Weights of a small GPT-style language model, trained from scratch on English Wikipedia.
Architecture: RMSNorm before each block, biases, some layers without positions, local attention windows, gated attention, value embeddings, hashed n-gram embeddings, an embedding shortcut, skips across layers.
Training: a variant of Adam for these matrices, 379M tokens.
Each number is 200 + 40 x the weight over the matrix's rms, rounded and kept within 0 to 999. Layers, rows and columns count from 0.

# layer 3 MLP up, 1536x384, rms 0.078, rows 358-430, columns 96-191
291,308,203,174,163,184,186,181,175,180,166,225,141,180,157,157,179,96,255,147,159,198,171,185,183,176,239,230,291,140,220,190,224,196,183,188,175,148,152,206,182,259,186,211,179,223,175,222,173,156,208,170,199,226,159,214,190,226,172,225,206,202,215,155,180,188,146,169,172,181,180,224,245,137,178,180,182,207,243,248,218,190,197,208,178,245,190,153,248,181,225,188,221,217,241,241
196,220,203,159,214,227,201,169,213,228,181,221,212,244,213,176,215,147,193,241,144,224,204,193,232,238,163,149,180,269,191,244,173,173,203,196,181,233,175,214,217,200,170,177,266,196,223,186,209,231,194,206,157,196,225,100,197,153,173,105,271,190,153,145,135,170,144,203,108,184,208,247,174,159,193,160,197,291,203,143,234,185,234,240,189,260,218,200,276,111,267,117,232,203,199,204
172,176,118,211,232,161,206,168,126,215,172,211,213,163,229,213,235,207,187,247,213,98,209,244,147,168,207,207,204,176,276,134,220,165,259,171,188,167,89,160,190,178,273,138,173,237,189,176,254,214,257,182,148,216,197,191,242,271,175,233,201,203,289,199,229,258,165,280,272,267,201,270,182,265,148,147,173,272,193,237,237,253,204,186,253,193,117,213,219,188,204,170,182,206,269,157
206,187,232,149,250,177,176,210,181,242,137,140,238,236,283,161,170,231,167,224,185,180,188,295,265,217,221,201,154,260,223,168,166,213,167,137,142,238,209,182,178,271,207,125,205,234,178,234,154,225,246,133,198,162,169,130,229,138,261,176,144,191,147,186,244,225,270,162,161,285,176,173,244,264,224,217,198,237,188,201,243,189,234,278,222,254,221,179,179,146,204,187,160,291,200,139
184,200,197,207,181,184,200,201,198,212,187,215,201,191,207,192,196,196,193,212,193,186,195,209,202,220,198,193,209,207,212,201,194,181,198,195,172,187,180,193,194,224,186,193,203,194,186,198,213,219,180,208,210,212,200,212,215,227,217,202,196,203,227,214,218,191,197,189,209,183,203,204,189,209,198,212,196,169,232,196,229,210,196,192,196,198,198,181,247,204,216,185,207,174,207,183
169,163,220,215,151,190,215,166,201,246,192,219,179,234,205,145,136,225,259,218,210,182,218,172,186,215,158,228,231,249,207,142,127,188,208,229,241,222,157,227,222,169,223,217,110,220,191,204,197,224,208,259,235,205,189,216,182,219,264,209,117,208,235,199,224,268,208,183,179,228,189,177,283,228,238,241,131,217,197,237,214,204,259,262,203,205,192,227,190,184,187,240,176,176,192,275
214,186,135,139,156,185,243,217,138,196,211,230,207,188,219,181,155,156,135,243,220,153,193,236,187,204,182,219,204,218,159,134,207,204,175,201,199,192,183,210,201,187,201,170,245,177,131,202,182,221,205,157,171,186,193,212,230,230,242,161,163,171,197,191,191,217,282,202,137,162,190,235,249,248,195,166,211,222,189,221,243,192,164,204,160,215,226,134,290,176,256,220,220,222,240,223
184,182,184,220,183,177,178,232,133,203,254,124,199,235,176,227,198,138,213,124,205,145,158,235,211,207,200,162,215,244,156,270,132,193,166,221,157,228,136,175,237,244,208,232,161,235,229,154,221,189,273,233,213,224,204,244,205,224,176,97,221,125,245,156,177,291,181,207,190,186,159,155,276,150,153,199,171,306,340,152,248,231,151,193,196,248,252,226,321,166,137,176,206,220,217,201
220,195,193,160,181,112,211,176,171,166,180,205,111,167,204,191,219,253,204,214,236,206,233,236,194,202,165,238,158,197,236,236,218,231,165,180,290,194,206,207,258,254,216,237,176,218,165,179,244,190,221,210,207,237,225,209,196,218,229,189,187,176,216,277,154,244,206,174,165,170,230,160,264,248,248,255,190,195,194,201,207,206,214,306,177,151,228,149,244,211,218,211,194,184,196,174
223,159,189,229,175,154,165,257,224,238,167,178,173,180,188,248,204,194,236,203,191,174,220,189,236,185,226,248,220,194,230,158,242,192,201,161,140,184,120,233,189,268,198,210,249,139,209,167,200,259,218,177,194,212,182,205,190,161,182,198,181,225,182,213,171,223,197,208,200,188,171,307,284,177,193,103,175,222,257,215,194,250,239,198,168,149,269,141,243,241,213,225,204,153,168,191
211,247,177,238,172,178,240,194,180,205,247,179,253,158,174,217,185,214,157,252,225,209,124,285,269,274,258,196,188,191,165,131,214,227,284,182,173,269,257,205,220,233,176,162,166,244,262,222,169,188,269,208,184,163,113,239,254,265,253,219,122,210,177,133,159,124,238,283,218,164,169,270,282,252,201,165,180,253,225,263,194,154,206,171,219,148,233,181,168,234,210,213,202,193,207,233
145,124,177,228,242,211,215,271,240,198,270,217,172,256,154,260,254,222,264,156,245,172,194,118,262,215,246,221,239,220,187,185,245,205,184,205,206,132,208,150,228,193,250,263,306,176,132,194,170,203,158,176,167,161,228,262,192,190,257,120,211,209,194,181,221,176,187,231,184,214,121,210,221,187,229,207,213,166,257,180,159,182,230,184,166,207,269,171,194,274,241,198,230,201,198,231
229,230,209,255,147,154,172,229,183,225,180,126,256,170,242,179,213,264,140,217,172,199,229,180,219,281,228,208,175,197,238,148,210,229,228,184,175,259,168,118,131,243,155,228,230,184,113,203,145,291,239,125,165,171,252,118,268,192,256,206,196,121,251,172,206,168,191,217,187,218,126,161,210,192,191,178,204,198,280,199,251,229,221,201,233,199,212,185,207,194,154,175,153,244,219,226
82,197,249,206,241,252,177,196,163,214,228,208,174,199,184,240,226,197,213,160,194,236,180,189,235,240,274,166,229,168,234,166,205,140,174,190,156,243,225,154,191,169,240,133,228,231,198,202,194,218,194,222,193,254,182,261,152,208,213,236,174,139,146,196,202,243,208,180,166,181,150,208,193,284,219,138,186,250,268,197,141,194,143,217,165,237,195,152,217,97,227,232,226,230,210,198
165,211,139,219,187,146,188,247,258,238,181,158,135,151,204,161,170,197,230,180,181,216,199,182,167,247,199,165,209,189,234,196,96,190,230,205,196,220,145,190,174,169,208,223,222,206,229,222,204,228,158,230,243,204,95,189,245,236,214,168,159,260,235,236,232,143,220,221,219,174,206,169,261,199,156,168,185,170,238,190,195,161,199,267,147,297,237,236,186,222,246,208,285,195,228,213
153,200,202,188,153,148,201,185,269,212,204,214,153,255,210,175,142,215,194,125,144,183,107,188,200,147,194,172,133,280,150,200,180,151,120,241,239,264,191,173,195,199,248,210,213,255,203,264,234,173,309,175,296,222,223,199,244,197,145,65,238,221,146,234,134,185,188,198,193,130,297,238,278,181,177,239,238,211,170,154,240,211,279,326,183,187,235,213,255,173,245,208,282,212,191,238
190,155,233,196,118,255,191,205,224,130,189,183,112,189,226,212,142,192,130,138,233,192,229,227,201,150,166,230,165,194,240,214,167,241,237,189,182,217,225,231,187,202,251,149,262,158,202,193,233,147,222,310,180,238,223,251,212,143,129,250,198,187,188,205,252,216,254,246,196,176,207,188,215,159,213,218,194,217,228,238,217,217,127,187,240,270,223,151,208,214,163,174,241,173,263,143
239,152,232,190,233,166,258,220,226,229,183,201,226,104,194,218,171,208,197,206,204,177,208,240,166,245,150,142,186,253,213,169,169,256,234,228,142,238,226,119,192,261,256,167,156,168,181,199,148,207,178,145,155,221,248,195,163,170,222,165,223,220,234,165,193,189,203,281,246,247,176,225,174,254,165,174,137,164,129,237,182,243,158,177,239,176,210,204,151,236,266,214,194,140,219,132
203,232,151,144,210,173,160,164,174,215,185,144,213,168,168,241,88,228,152,262,166,176,130,203,182,151,211,233,145,181,302,145,177,194,235,237,156,258,226,198,255,207,164,233,215,255,144,239,216,213,183,201,220,165,207,221,216,212,210,211,211,165,210,273,184,206,184,216,294,224,239,234,179,226,202,92,143,175,202,249,186,192,231,291,156,227,256,118,205,169,172,197,162,139,231,157
224,212,171,258,214,283,252,161,263,193,138,242,217,236,185,192,208,207,263,167,83,129,169,130,189,168,189,222,318,256,199,188,198,186,278,160,177,228,145,214,225,210,189,225,228,164,241,188,181,199,212,222,196,213,260,240,190,177,223,101,179,187,196,155,204,249,190,321,176,184,166,224,213,199,174,216,239,264,260,230,214,240,211,232,170,173,232,104,144,221,157,105,233,182,224,193
186,227,159,249,174,204,163,234,213,184,142,251,111,211,210,246,212,162,279,206,127,144,178,158,170,201,249,194,217,188,181,262,209,132,241,147,169,204,201,218,302,223,239,255,279,180,227,211,124,239,156,221,209,186,269,201,251,278,178,150,152,229,265,138,263,174,181,160,201,228,217,159,175,214,213,188,211,194,187,145,200,169,274,220,187,201,264,142,249,231,184,134,234,122,269,166
212,182,195,179,181,177,206,181,195,210,163,222,196,274,231,179,168,188,224,203,199,199,265,207,204,253,215,197,230,204,183,176,207,200,260,187,208,189,228,228,178,208,196,205,246,174,143,159,227,141,173,171,238,244,239,184,233,237,271,204,176,226,187,209,117,178,197,169,209,187,268,246,254,203,177,226,216,199,275,160,218,228,211,252,190,237,160,271,229,234,218,156,180,168,233,171
131,214,202,199,178,247,173,188,237,292,162,124,155,247,165,179,132,250,240,278,192,212,209,150,240,178,163,167,171,177,153,174,208,287,204,242,147,216,106,126,196,208,261,224,255,185,274,133,235,227,171,78,187,244,222,207,195,222,202,188,202,207,175,246,174,154,157,174,248,264,221,234,211,166,178,256,210,169,253,183,246,185,179,230,244,187,265,189,210,261,183,145,239,141,227,223
231,182,226,170,122,213,208,205,268,258,148,208,202,146,237,183,232,161,212,192,209,233,110,170,211,174,158,250,289,234,220,162,177,257,166,289,227,235,150,160,224,204,152,300,235,154,164,146,174,208,242,241,182,188,186,118,206,192,267,100,151,189,247,236,150,167,243,219,204,203,211,214,225,253,195,178,113,200,231,203,232,239,179,212,195,129,274,148,216,202,180,157,227,191,190,227
180,229,116,228,124,221,225,223,180,235,287,190,157,208,202,182,178,142,170,225,128,172,228,129,285,190,257,180,183,145,139,133,141,201,222,193,185,235,200,218,159,144,223,238,223,153,217,58,146,170,199,205,208,147,159,223,257,194,164,232,188,193,230,189,159,137,193,200,216,182,193,181,149,220,204,207,217,171,165,147,253,207,217,205,146,204,219,156,277,135,246,148,263,187,155,217
246,135,117,149,315,47,192,129,100,196,232,112,220,188,244,129,147,143,132,265,205,253,213,265,186,273,254,246,135,188,225,195,191,259,251,164,274,258,234,143,143,253,195,139,204,183,169,213,208,162,170,176,150,129,225,252,211,211,193,148,226,239,180,260,220,216,279,225,261,189,263,165,149,228,247,228,163,214,162,251,206,216,215,152,232,180,222,184,176,269,198,197,218,232,214,213
204,220,196,197,174,229,253,253,258,163,209,235,147,175,175,190,159,234,206,222,238,228,266,229,221,222,137,190,185,228,158,230,157,157,223,99,213,138,264,125,219,184,166,214,153,242,220,242,163,270,178,151,242,217,194,201,190,225,213,184,190,240,174,167,266,216,207,148,183,137,216,179,151,183,262,161,119,257,222,163,243,176,264,221,157,189,151,153,293,239,160,267,210,190,190,240
219,191,235,202,264,149,214,169,135,226,184,158,192,140,188,207,196,207,230,171,248,214,227,203,242,244,217,235,202,210,209,151,134,200,247,198,182,211,186,212,197,199,163,216,171,174,225,171,243,233,208,183,259,197,227,208,241,217,189,228,116,205,172,184,198,296,251,151,181,237,213,231,244,263,240,212,203,200,150,168,263,240,210,154,211,209,178,203,228,183,197,212,254,186,171,253
159,216,110,183,215,238,193,213,215,277,223,140,201,211,246,162,193,198,209,132,187,232,150,175,231,171,217,189,119,110,194,237,102,208,211,151,196,242,199,164,206,276,163,183,203,149,169,142,184,181,252,174,219,247,151,216,145,264,228,209,224,182,191,287,197,170,253,189,233,152,181,193,303,191,200,146,72,150,208,128,195,242,210,160,201,217,244,195,255,124,186,200,193,144,222,227
170,211,241,226,224,180,162,181,134,155,139,115,205,175,245,149,157,228,213,200,242,191,136,192,246,160,154,199,187,200,190,204,220,233,177,142,190,220,172,227,235,170,169,181,172,215,168,209,178,187,216,201,171,194,193,257,201,207,164,189,165,169,186,224,232,198,231,184,157,176,196,134,237,139,168,215,264,250,275,153,314,254,163,162,161,154,191,152,193,219,216,178,279,258,214,199
241,280,144,212,199,119,197,219,215,208,154,137,246,232,174,250,188,168,162,279,261,171,179,272,248,221,149,178,164,163,190,218,164,134,240,184,189,213,224,250,231,182,259,212,157,177,194,203,239,170,190,181,206,231,232,197,225,206,222,135,232,148,199,245,245,256,292,238,162,182,132,262,158,209,163,216,221,249,200,271,230,187,203,246,197,184,231,187,256,201,217,253,224,245,222,229
189,214,244,173,149,245,203,163,211,280,143,117,213,116,221,186,264,239,225,206,185,201,222,241,272,312,179,213,185,188,287,203,181,128,192,186,209,205,210,182,209,227,199,239,245,188,182,90,292,144,209,213,203,246,168,182,203,265,168,158,181,212,165,138,194,214,189,201,214,175,224,175,161,215,262,179,117,211,237,121,205,182,198,169,221,260,170,104,160,145,205,214,200,207,196,168
232,192,199,208,185,212,227,193,215,192,195,243,142,238,181,222,177,154,177,209,227,176,227,202,192,206,158,247,243,253,261,228,222,176,224,208,180,151,191,206,255,226,215,261,201,270,207,202,163,167,262,209,139,246,224,240,226,212,206,162,197,204,228,97,233,227,146,241,169,210,208,169,184,212,193,192,123,252,260,211,208,240,235,203,164,187,262,77,202,148,279,167,279,151,166,243
189,184,162,157,209,222,307,181,191,223,195,169,202,214,223,253,198,126,87,192,177,172,213,216,252,231,222,144,148,206,208,163,154,231,240,164,186,184,246,192,267,243,238,199,186,163,202,254,235,209,205,160,113,213,203,119,220,173,224,197,221,222,202,260,240,216,225,246,175,255,210,168,135,184,202,202,231,214,306,247,131,178,245,215,219,205,143,261,239,208,146,162,191,217,238,232
169,239,181,232,263,183,154,160,163,264,177,246,143,228,259,183,195,192,177,228,201,187,184,121,224,148,206,114,252,221,173,169,206,194,213,189,195,237,183,236,195,254,175,215,283,304,213,205,172,182,152,174,250,130,251,242,217,173,175,198,244,176,169,190,239,189,160,190,156,213,209,260,263,259,241,140,202,161,229,185,199,181,201,183,147,118,217,101,214,120,186,210,178,158,226,228
220,159,193,246,172,153,193,239,200,254,148,228,133,149,192,202,106,142,236,160,234,157,256,220,223,232,248,186,240,157,182,179,133,252,189,186,116,199,180,188,247,207,170,169,196,224,190,191,245,258,224,132,168,217,237,224,124,193,223,158,175,266,185,223,269,225,165,202,233,201,207,173,235,149,234,212,164,186,276,184,222,201,247,233,205,228,253,114,257,225,198,202,240,219,246,191
204,232,171,168,197,224,189,198,190,196,175,191,238,159,251,159,238,199,204,212,196,206,225,258,205,190,192,209,182,132,204,200,209,237,168,216,218,208,194,196,227,251,228,236,257,246,142,164,221,204,231,211,182,226,197,218,189,182,247,188,182,246,237,242,166,169,249,167,267,192,254,145,261,263,301,188,169,205,229,220,154,173,167,198,200,166,239,191,225,230,210,168,170,172,194,209
173,173,230,225,217,200,188,175,211,230,167,245,167,169,262,172,146,177,114,249,253,243,216,253,199,219,136,187,220,234,198,229,181,158,218,184,170,229,168,261,218,274,197,196,176,186,225,165,180,142,262,220,197,176,97,171,239,177,175,157,169,166,200,203,209,221,249,191,235,165,200,201,263,223,252,207,161,225,234,217,234,279,166,205,156,159,212,220,164,157,197,199,173,206,207,181
294,217,204,144,220,182,258,225,125,230,249,221,83,206,248,190,223,291,251,155,192,184,261,223,139,297,161,153,202,180,246,252,151,235,204,155,114,164,207,296,156,177,223,227,184,208,274,208,193,277,187,194,113,231,256,272,166,209,220,195,209,140,182,211,256,138,178,235,208,188,234,201,274,337,267,153,226,193,172,201,238,173,225,140,195,204,169,188,210,186,187,231,212,169,217,228
200,198,172,168,192,167,162,178,83,193,174,190,274,173,120,205,216,234,208,208,147,137,201,216,218,154,211,191,177,229,174,222,176,147,175,225,271,270,219,246,185,234,181,152,197,168,173,220,192,147,212,163,188,194,154,211,320,196,162,218,183,177,219,202,223,248,153,172,222,221,173,181,163,229,153,221,174,193,200,233,159,176,217,241,152,198,206,174,254,168,212,205,191,160,208,246
197,196,186,208,221,187,197,206,199,258,166,201,187,207,202,199,192,187,200,212,203,178,192,200,224,231,215,185,204,214,216,192,177,177,147,184,178,202,177,192,184,188,207,183,196,214,194,197,205,246,230,198,206,215,174,197,198,198,199,192,176,203,201,217,214,203,177,209,195,194,214,194,209,207,211,166,188,172,237,199,206,190,180,251,156,204,212,188,227,196,179,191,220,182,223,189
243,207,122,188,258,223,212,149,187,212,211,188,229,143,227,174,218,171,196,139,120,159,183,72,222,180,258,209,281,239,208,154,171,237,146,219,205,221,109,173,197,133,239,225,154,180,170,205,253,200,238,178,182,257,195,209,131,211,176,232,200,237,220,218,169,142,196,183,166,194,178,194,208,131,187,158,248,175,163,144,281,204,240,150,182,235,217,157,240,206,243,247,228,175,164,258
183,191,180,189,199,217,142,221,164,263,157,170,180,244,219,242,213,155,107,184,208,214,208,197,263,159,213,205,209,160,150,190,156,127,215,191,274,216,154,196,189,242,237,171,160,244,130,227,234,207,164,129,175,220,204,161,220,196,113,195,230,251,200,219,225,244,205,202,192,228,259,190,214,139,272,199,186,176,303,261,188,191,203,199,253,205,233,186,145,184,147,156,197,172,217,182
119,120,179,159,220,217,244,212,197,260,188,237,274,223,224,225,152,199,157,251,121,173,204,196,215,244,150,152,227,170,178,172,162,180,185,215,185,195,185,208,191,213,243,210,166,252,178,194,193,173,161,262,208,240,215,119,163,132,269,208,232,160,231,194,196,195,189,223,150,168,178,250,227,215,189,97,176,239,240,140,175,241,200,230,109,235,217,238,228,186,186,237,141,248,225,220
218,177,227,257,206,210,192,157,198,216,163,173,174,245,285,170,193,152,222,302,199,164,197,211,184,231,180,160,212,258,205,177,230,266,205,223,174,221,126,186,127,221,212,178,188,199,155,203,207,275,201,177,221,182,241,239,221,216,289,170,204,168,157,188,188,200,240,192,164,221,146,211,235,260,186,188,150,238,221,208,191,178,100,177,175,167,216,184,172,267,112,205,220,248,218,168
236,140,207,142,200,159,111,176,199,236,160,188,233,249,205,180,246,233,231,117,228,201,199,191,208,255,231,166,285,191,207,209,121,198,198,120,246,244,239,214,227,208,202,224,141,195,143,169,230,216,279,213,267,164,217,256,213,217,266,248,199,206,265,223,131,249,93,215,192,187,161,178,203,249,171,228,149,194,217,187,187,183,268,213,153,290,190,187,211,154,209,169,176,205,177,183
259,102,129,186,193,166,149,197,231,177,180,179,259,223,251,203,234,198,166,171,160,134,196,168,263,151,189,226,222,160,184,158,120,136,129,172,144,212,141,199,196,223,199,217,186,204,241,193,107,204,218,187,226,225,170,237,214,232,196,179,123,215,182,183,183,154,213,184,254,139,174,139,226,182,193,204,149,176,167,201,223,181,189,223,167,140,299,251,285,190,131,201,181,197,220,198
276,262,163,209,192,234,101,82,99,208,193,231,235,215,220,192,302,203,152,205,66,175,210,204,184,242,188,179,226,192,289,147,199,248,197,164,166,174,167,146,199,220,188,245,236,197,178,185,188,252,268,286,200,220,143,188,223,169,245,195,154,192,123,163,168,182,147,273,162,229,213,128,208,183,221,193,173,146,172,169,256,224,212,214,186,145,239,115,193,160,273,146,227,182,173,217
169,182,52,202,186,141,256,247,232,203,145,201,210,261,219,105,296,198,256,217,146,203,135,191,197,273,188,161,185,196,210,188,181,181,185,217,192,212,147,193,211,207,211,184,163,162,198,163,176,165,205,210,168,195,154,195,169,249,212,195,182,228,147,147,246,262,164,184,189,177,163,228,216,213,173,178,188,233,228,288,197,245,151,256,189,201,239,186,250,138,236,203,218,268,227,185
225,188,195,224,201,188,212,222,200,168,215,209,169,232,225,198,190,200,138,177,121,127,108,253,299,125,200,207,123,251,149,176,168,197,173,250,225,202,228,212,168,183,203,238,255,235,197,160,200,166,237,186,294,226,113,168,186,209,209,107,210,182,193,223,178,203,197,222,188,269,185,192,236,229,162,203,188,214,251,223,247,223,243,223,194,224,189,236,254,151,200,161,290,265,266,215
216,203,208,140,161,176,194,270,43,230,124,230,165,145,214,211,254,196,243,187,98,201,207,233,284,196,204,137,180,164,212,179,224,231,155,146,175,216,188,261,193,156,235,214,211,193,199,131,218,136,209,234,204,286,202,181,172,142,198,197,148,174,285,278,269,157,223,135,230,186,193,231,196,197,204,107,204,178,213,207,213,275,180,184,214,150,171,243,151,161,264,250,191,189,161,202
213,181,185,219,261,238,231,241,175,165,258,133,199,184,146,200,203,171,192,232,137,180,138,193,150,245,271,182,176,198,228,207,194,244,239,210,220,174,163,177,258,153,188,231,239,240,212,216,154,217,229,160,172,223,141,232,224,191,220,204,182,257,270,196,231,167,170,225,172,272,161,214,188,159,202,217,104,193,221,215,215,158,209,219,203,219,197,199,246,186,157,201,274,195,291,222
248,200,226,206,124,207,186,220,118,245,194,316,200,157,252,157,196,254,184,202,202,180,233,229,149,217,219,231,267,306,183,174,147,209,145,138,183,287,228,218,235,292,171,226,197,240,161,151,321,215,200,163,193,240,278,235,246,158,246,178,172,239,173,184,103,133,108,271,148,273,218,200,173,293,234,162,175,182,231,179,246,201,182,194,233,229,207,170,287,160,230,116,206,209,275,227
158,204,164,189,208,175,197,219,192,220,206,273,211,176,270,157,211,207,197,197,238,150,149,162,241,189,210,167,231,194,190,152,172,214,204,207,160,127,173,191,220,253,217,170,191,170,230,193,183,238,205,186,151,203,211,224,239,277,213,222,254,246,206,189,204,192,238,150,166,201,222,193,267,174,224,243,163,210,291,180,229,252,161,202,236,205,218,192,178,192,213,197,200,214,193,182
140,150,207,288,189,206,232,188,163,230,196,199,196,264,168,229,215,136,194,203,198,191,219,211,220,200,190,181,253,152,226,223,235,170,110,295,210,149,207,218,214,130,179,149,200,218,225,206,247,165,199,223,244,243,177,225,143,219,216,266,138,222,158,143,205,274,221,152,229,127,115,208,243,213,236,252,90,239,227,170,227,271,234,207,187,142,182,139,203,43,162,189,211,183,235,123
198,190,220,245,262,241,189,107,160,169,192,157,272,140,230,154,194,211,223,212,209,173,271,263,218,228,200,130,179,187,247,160,208,290,210,185,71,195,185,212,138,194,202,193,254,239,239,165,227,222,193,164,192,243,158,211,181,209,177,236,226,198,162,230,169,223,209,202,179,199,209,172,235,203,193,193,45,248,209,145,260,202,182,155,241,229,192,206,258,172,261,223,251,217,286,183
152,258,171,192,170,170,150,212,191,233,190,176,178,218,187,212,170,162,176,279,242,134,228,235,261,285,190,197,187,207,251,221,217,183,251,189,235,228,123,188,256,203,248,177,230,178,150,217,141,159,204,165,219,266,173,186,182,241,165,156,202,161,167,185,176,209,191,182,164,173,213,210,177,238,219,154,156,175,192,291,237,145,175,194,148,192,161,184,213,157,212,214,163,251,210,256
248,201,219,192,134,155,232,169,217,251,178,173,153,144,235,220,173,142,180,230,223,234,208,307,167,232,204,142,217,206,229,213,193,111,136,181,216,190,153,160,192,184,167,250,215,206,157,205,226,249,227,209,210,203,189,152,166,91,232,190,245,250,212,209,185,207,185,203,150,235,204,225,216,246,271,210,261,208,228,245,250,270,169,201,208,229,226,160,247,271,207,195,176,221,228,192
208,142,169,175,161,198,184,169,158,188,188,144,210,163,191,186,225,201,100,195,208,177,195,187,222,220,153,148,204,261,214,122,163,178,112,211,170,229,205,262,211,207,173,162,182,192,220,190,231,203,216,249,221,193,92,203,233,187,184,155,198,228,197,204,190,216,246,189,187,232,237,247,235,170,196,142,239,247,234,106,228,139,192,232,229,239,219,212,266,238,164,231,264,217,184,183
176,184,218,171,199,196,184,195,169,212,161,217,161,202,185,252,250,247,241,229,168,192,233,211,261,207,191,148,216,233,165,155,181,165,195,178,157,148,137,240,159,203,160,179,200,183,175,218,167,250,291,204,191,189,178,189,162,134,202,213,161,213,154,245,205,235,287,283,183,223,214,154,212,221,148,172,199,232,211,271,194,224,217,227,152,244,246,214,214,222,203,219,203,184,176,198
201,203,204,195,251,192,210,225,170,268,251,204,268,124,188,132,206,162,190,184,203,242,189,187,186,218,228,168,170,227,161,189,228,114,191,164,204,251,184,243,290,178,214,243,227,161,239,225,212,172,202,224,194,198,258,224,257,183,185,246,227,156,251,165,224,285,300,169,130,222,293,193,135,195,224,219,177,166,191,227,205,247,263,234,234,161,191,157,223,180,155,233,180,234,234,223
238,206,184,152,205,275,167,198,173,191,266,202,154,138,220,216,203,231,263,194,187,245,187,147,248,187,213,157,240,267,199,226,212,239,184,234,157,171,166,163,194,199,124,194,203,168,216,124,212,251,207,268,161,195,108,204,169,234,284,221,195,194,248,244,171,173,189,244,179,215,232,191,194,216,222,168,193,229,267,244,205,254,159,171,195,227,238,154,296,160,147,216,305,165,168,221
205,275,185,166,277,245,206,202,215,157,192,187,208,218,253,153,219,238,141,176,200,223,221,235,206,214,220,182,175,153,224,217,199,193,260,206,190,240,182,183,200,218,215,219,230,159,183,245,165,193,268,159,227,233,182,186,182,212,227,196,195,272,164,251,118,204,219,148,197,235,169,247,259,253,155,223,146,267,177,134,247,193,245,229,204,235,184,115,243,117,224,235,128,214,192,196
202,228,175,205,213,164,211,225,156,253,163,266,165,149,212,132,180,170,191,186,205,199,215,219,179,284,184,188,229,211,236,238,254,161,213,146,211,170,114,244,176,223,211,252,211,206,239,141,239,212,221,158,255,196,264,224,150,197,194,223,251,203,217,191,197,173,153,184,184,234,267,180,215,214,180,220,212,187,183,225,178,230,183,261,180,196,215,108,288,151,243,182,130,195,204,183
202,190,251,187,193,156,119,220,151,205,182,200,216,129,267,211,241,183,143,190,181,130,254,250,160,196,181,139,217,217,276,239,272,133,130,202,188,184,158,153,228,167,174,159,138,188,273,168,174,147,225,219,177,121,188,215,186,176,233,149,190,278,194,177,220,193,234,168,270,222,166,182,142,217,220,235,240,158,188,188,192,128,229,205,208,244,224,245,227,204,250,183,165,227,227,267
223,213,196,180,200,174,234,294,168,316,227,229,183,152,236,162,225,240,223,198,189,187,226,158,180,247,325,221,227,161,157,86,189,229,210,159,149,235,190,192,197,257,264,309,220,215,157,218,129,126,185,173,253,232,194,178,231,238,202,84,190,219,172,220,169,244,186,241,217,284,127,231,186,165,213,271,227,155,246,165,206,150,160,216,131,205,263,149,200,126,268,173,265,170,190,173
229,195,126,225,188,108,180,231,108,185,199,167,170,184,247,246,208,191,156,197,171,155,207,172,205,250,221,254,201,211,283,176,169,198,166,170,176,185,206,255,299,220,187,144,232,230,178,198,221,257,169,178,203,238,173,223,239,264,137,228,194,223,187,95,184,176,177,163,259,183,179,195,205,182,276,235,240,141,234,193,174,151,240,242,212,128,227,211,228,181,200,195,197,147,181,161
242,190,184,268,237,238,225,187,222,322,86,200,223,225,267,211,273,239,174,237,230,150,229,176,159,229,176,196,270,168,204,160,253,197,184,231,227,205,162,201,240,184,235,183,157,204,131,253,241,177,227,269,242,210,252,211,234,227,212,161,241,238,216,179,173,208,195,229,144,185,222,205,165,242,185,238,163,251,246,184,221,248,177,275,254,261,225,147,175,161,136,239,192,262,219,226
211,161,211,217,212,169,154,153,119,199,146,177,213,208,261,164,181,175,179,148,184,130,222,195,222,146,93,103,193,212,167,269,188,189,171,186,194,217,256,163,182,218,146,222,169,191,197,110,207,226,157,230,208,182,135,159,261,184,183,113,201,210,156,184,177,219,119,219,111,193,191,204,221,152,195,163,105,221,175,186,302,148,185,170,211,232,212,213,260,134,138,163,213,216,251,209
167,155,203,135,169,181,195,189,229,165,198,244,255,203,201,214,258,216,165,147,130,182,227,188,159,199,210,128,214,217,258,208,195,200,152,195,208,127,230,189,218,247,222,268,198,192,230,150,216,173,217,157,227,163,214,162,266,230,181,212,164,223,189,188,182,189,141,227,196,251,245,218,151,176,232,98,225,222,158,222,168,229,184,202,226,271,185,186,232,193,168,213,214,237,294,208
192,176,121,251,235,208,188,219,90,174,157,192,197,205,251,224,282,196,216,164,192,167,255,227,166,206,156,218,163,253,234,146,186,198,167,147,138,288,116,221,142,262,180,219,247,222,160,209,190,207,176,185,238,157,199,231,243,218,193,148,212,168,228,169,144,136,189,302,259,196,268,184,302,219,258,209,214,169,213,176,221,165,228,229,146,166,259,208,204,295,144,196,211,188,183,171
172,148,153,153,269,215,202,177,231,186,173,153,173,201,204,83,258,246,146,161,99,201,232,191,225,139,200,167,261,240,232,154,156,171,180,238,130,201,201,210,217,117,156,174,218,251,216,162,191,261,270,275,267,168,213,214,199,190,192,227,163,184,166,222,239,195,199,132,180,158,142,164,172,199,254,187,169,201,178,229,205,198,208,249,187,214,216,167,181,134,196,151,264,208,163,196
228,192,203,204,263,182,232,190,234,203,211,190,210,241,191,203,203,235,251,198,190,173,196,195,216,253,229,194,205,219,183,206,206,167,245,262,230,271,192,147,180,193,156,225,125,126,213,214,217,203,189,153,223,237,169,180,161,174,228,151,212,222,183,253,155,208,256,169,156,168,167,279,147,133,200,203,176,183,200,199,187,181,201,214,168,253,181,212,237,203,223,214,175,202,210,236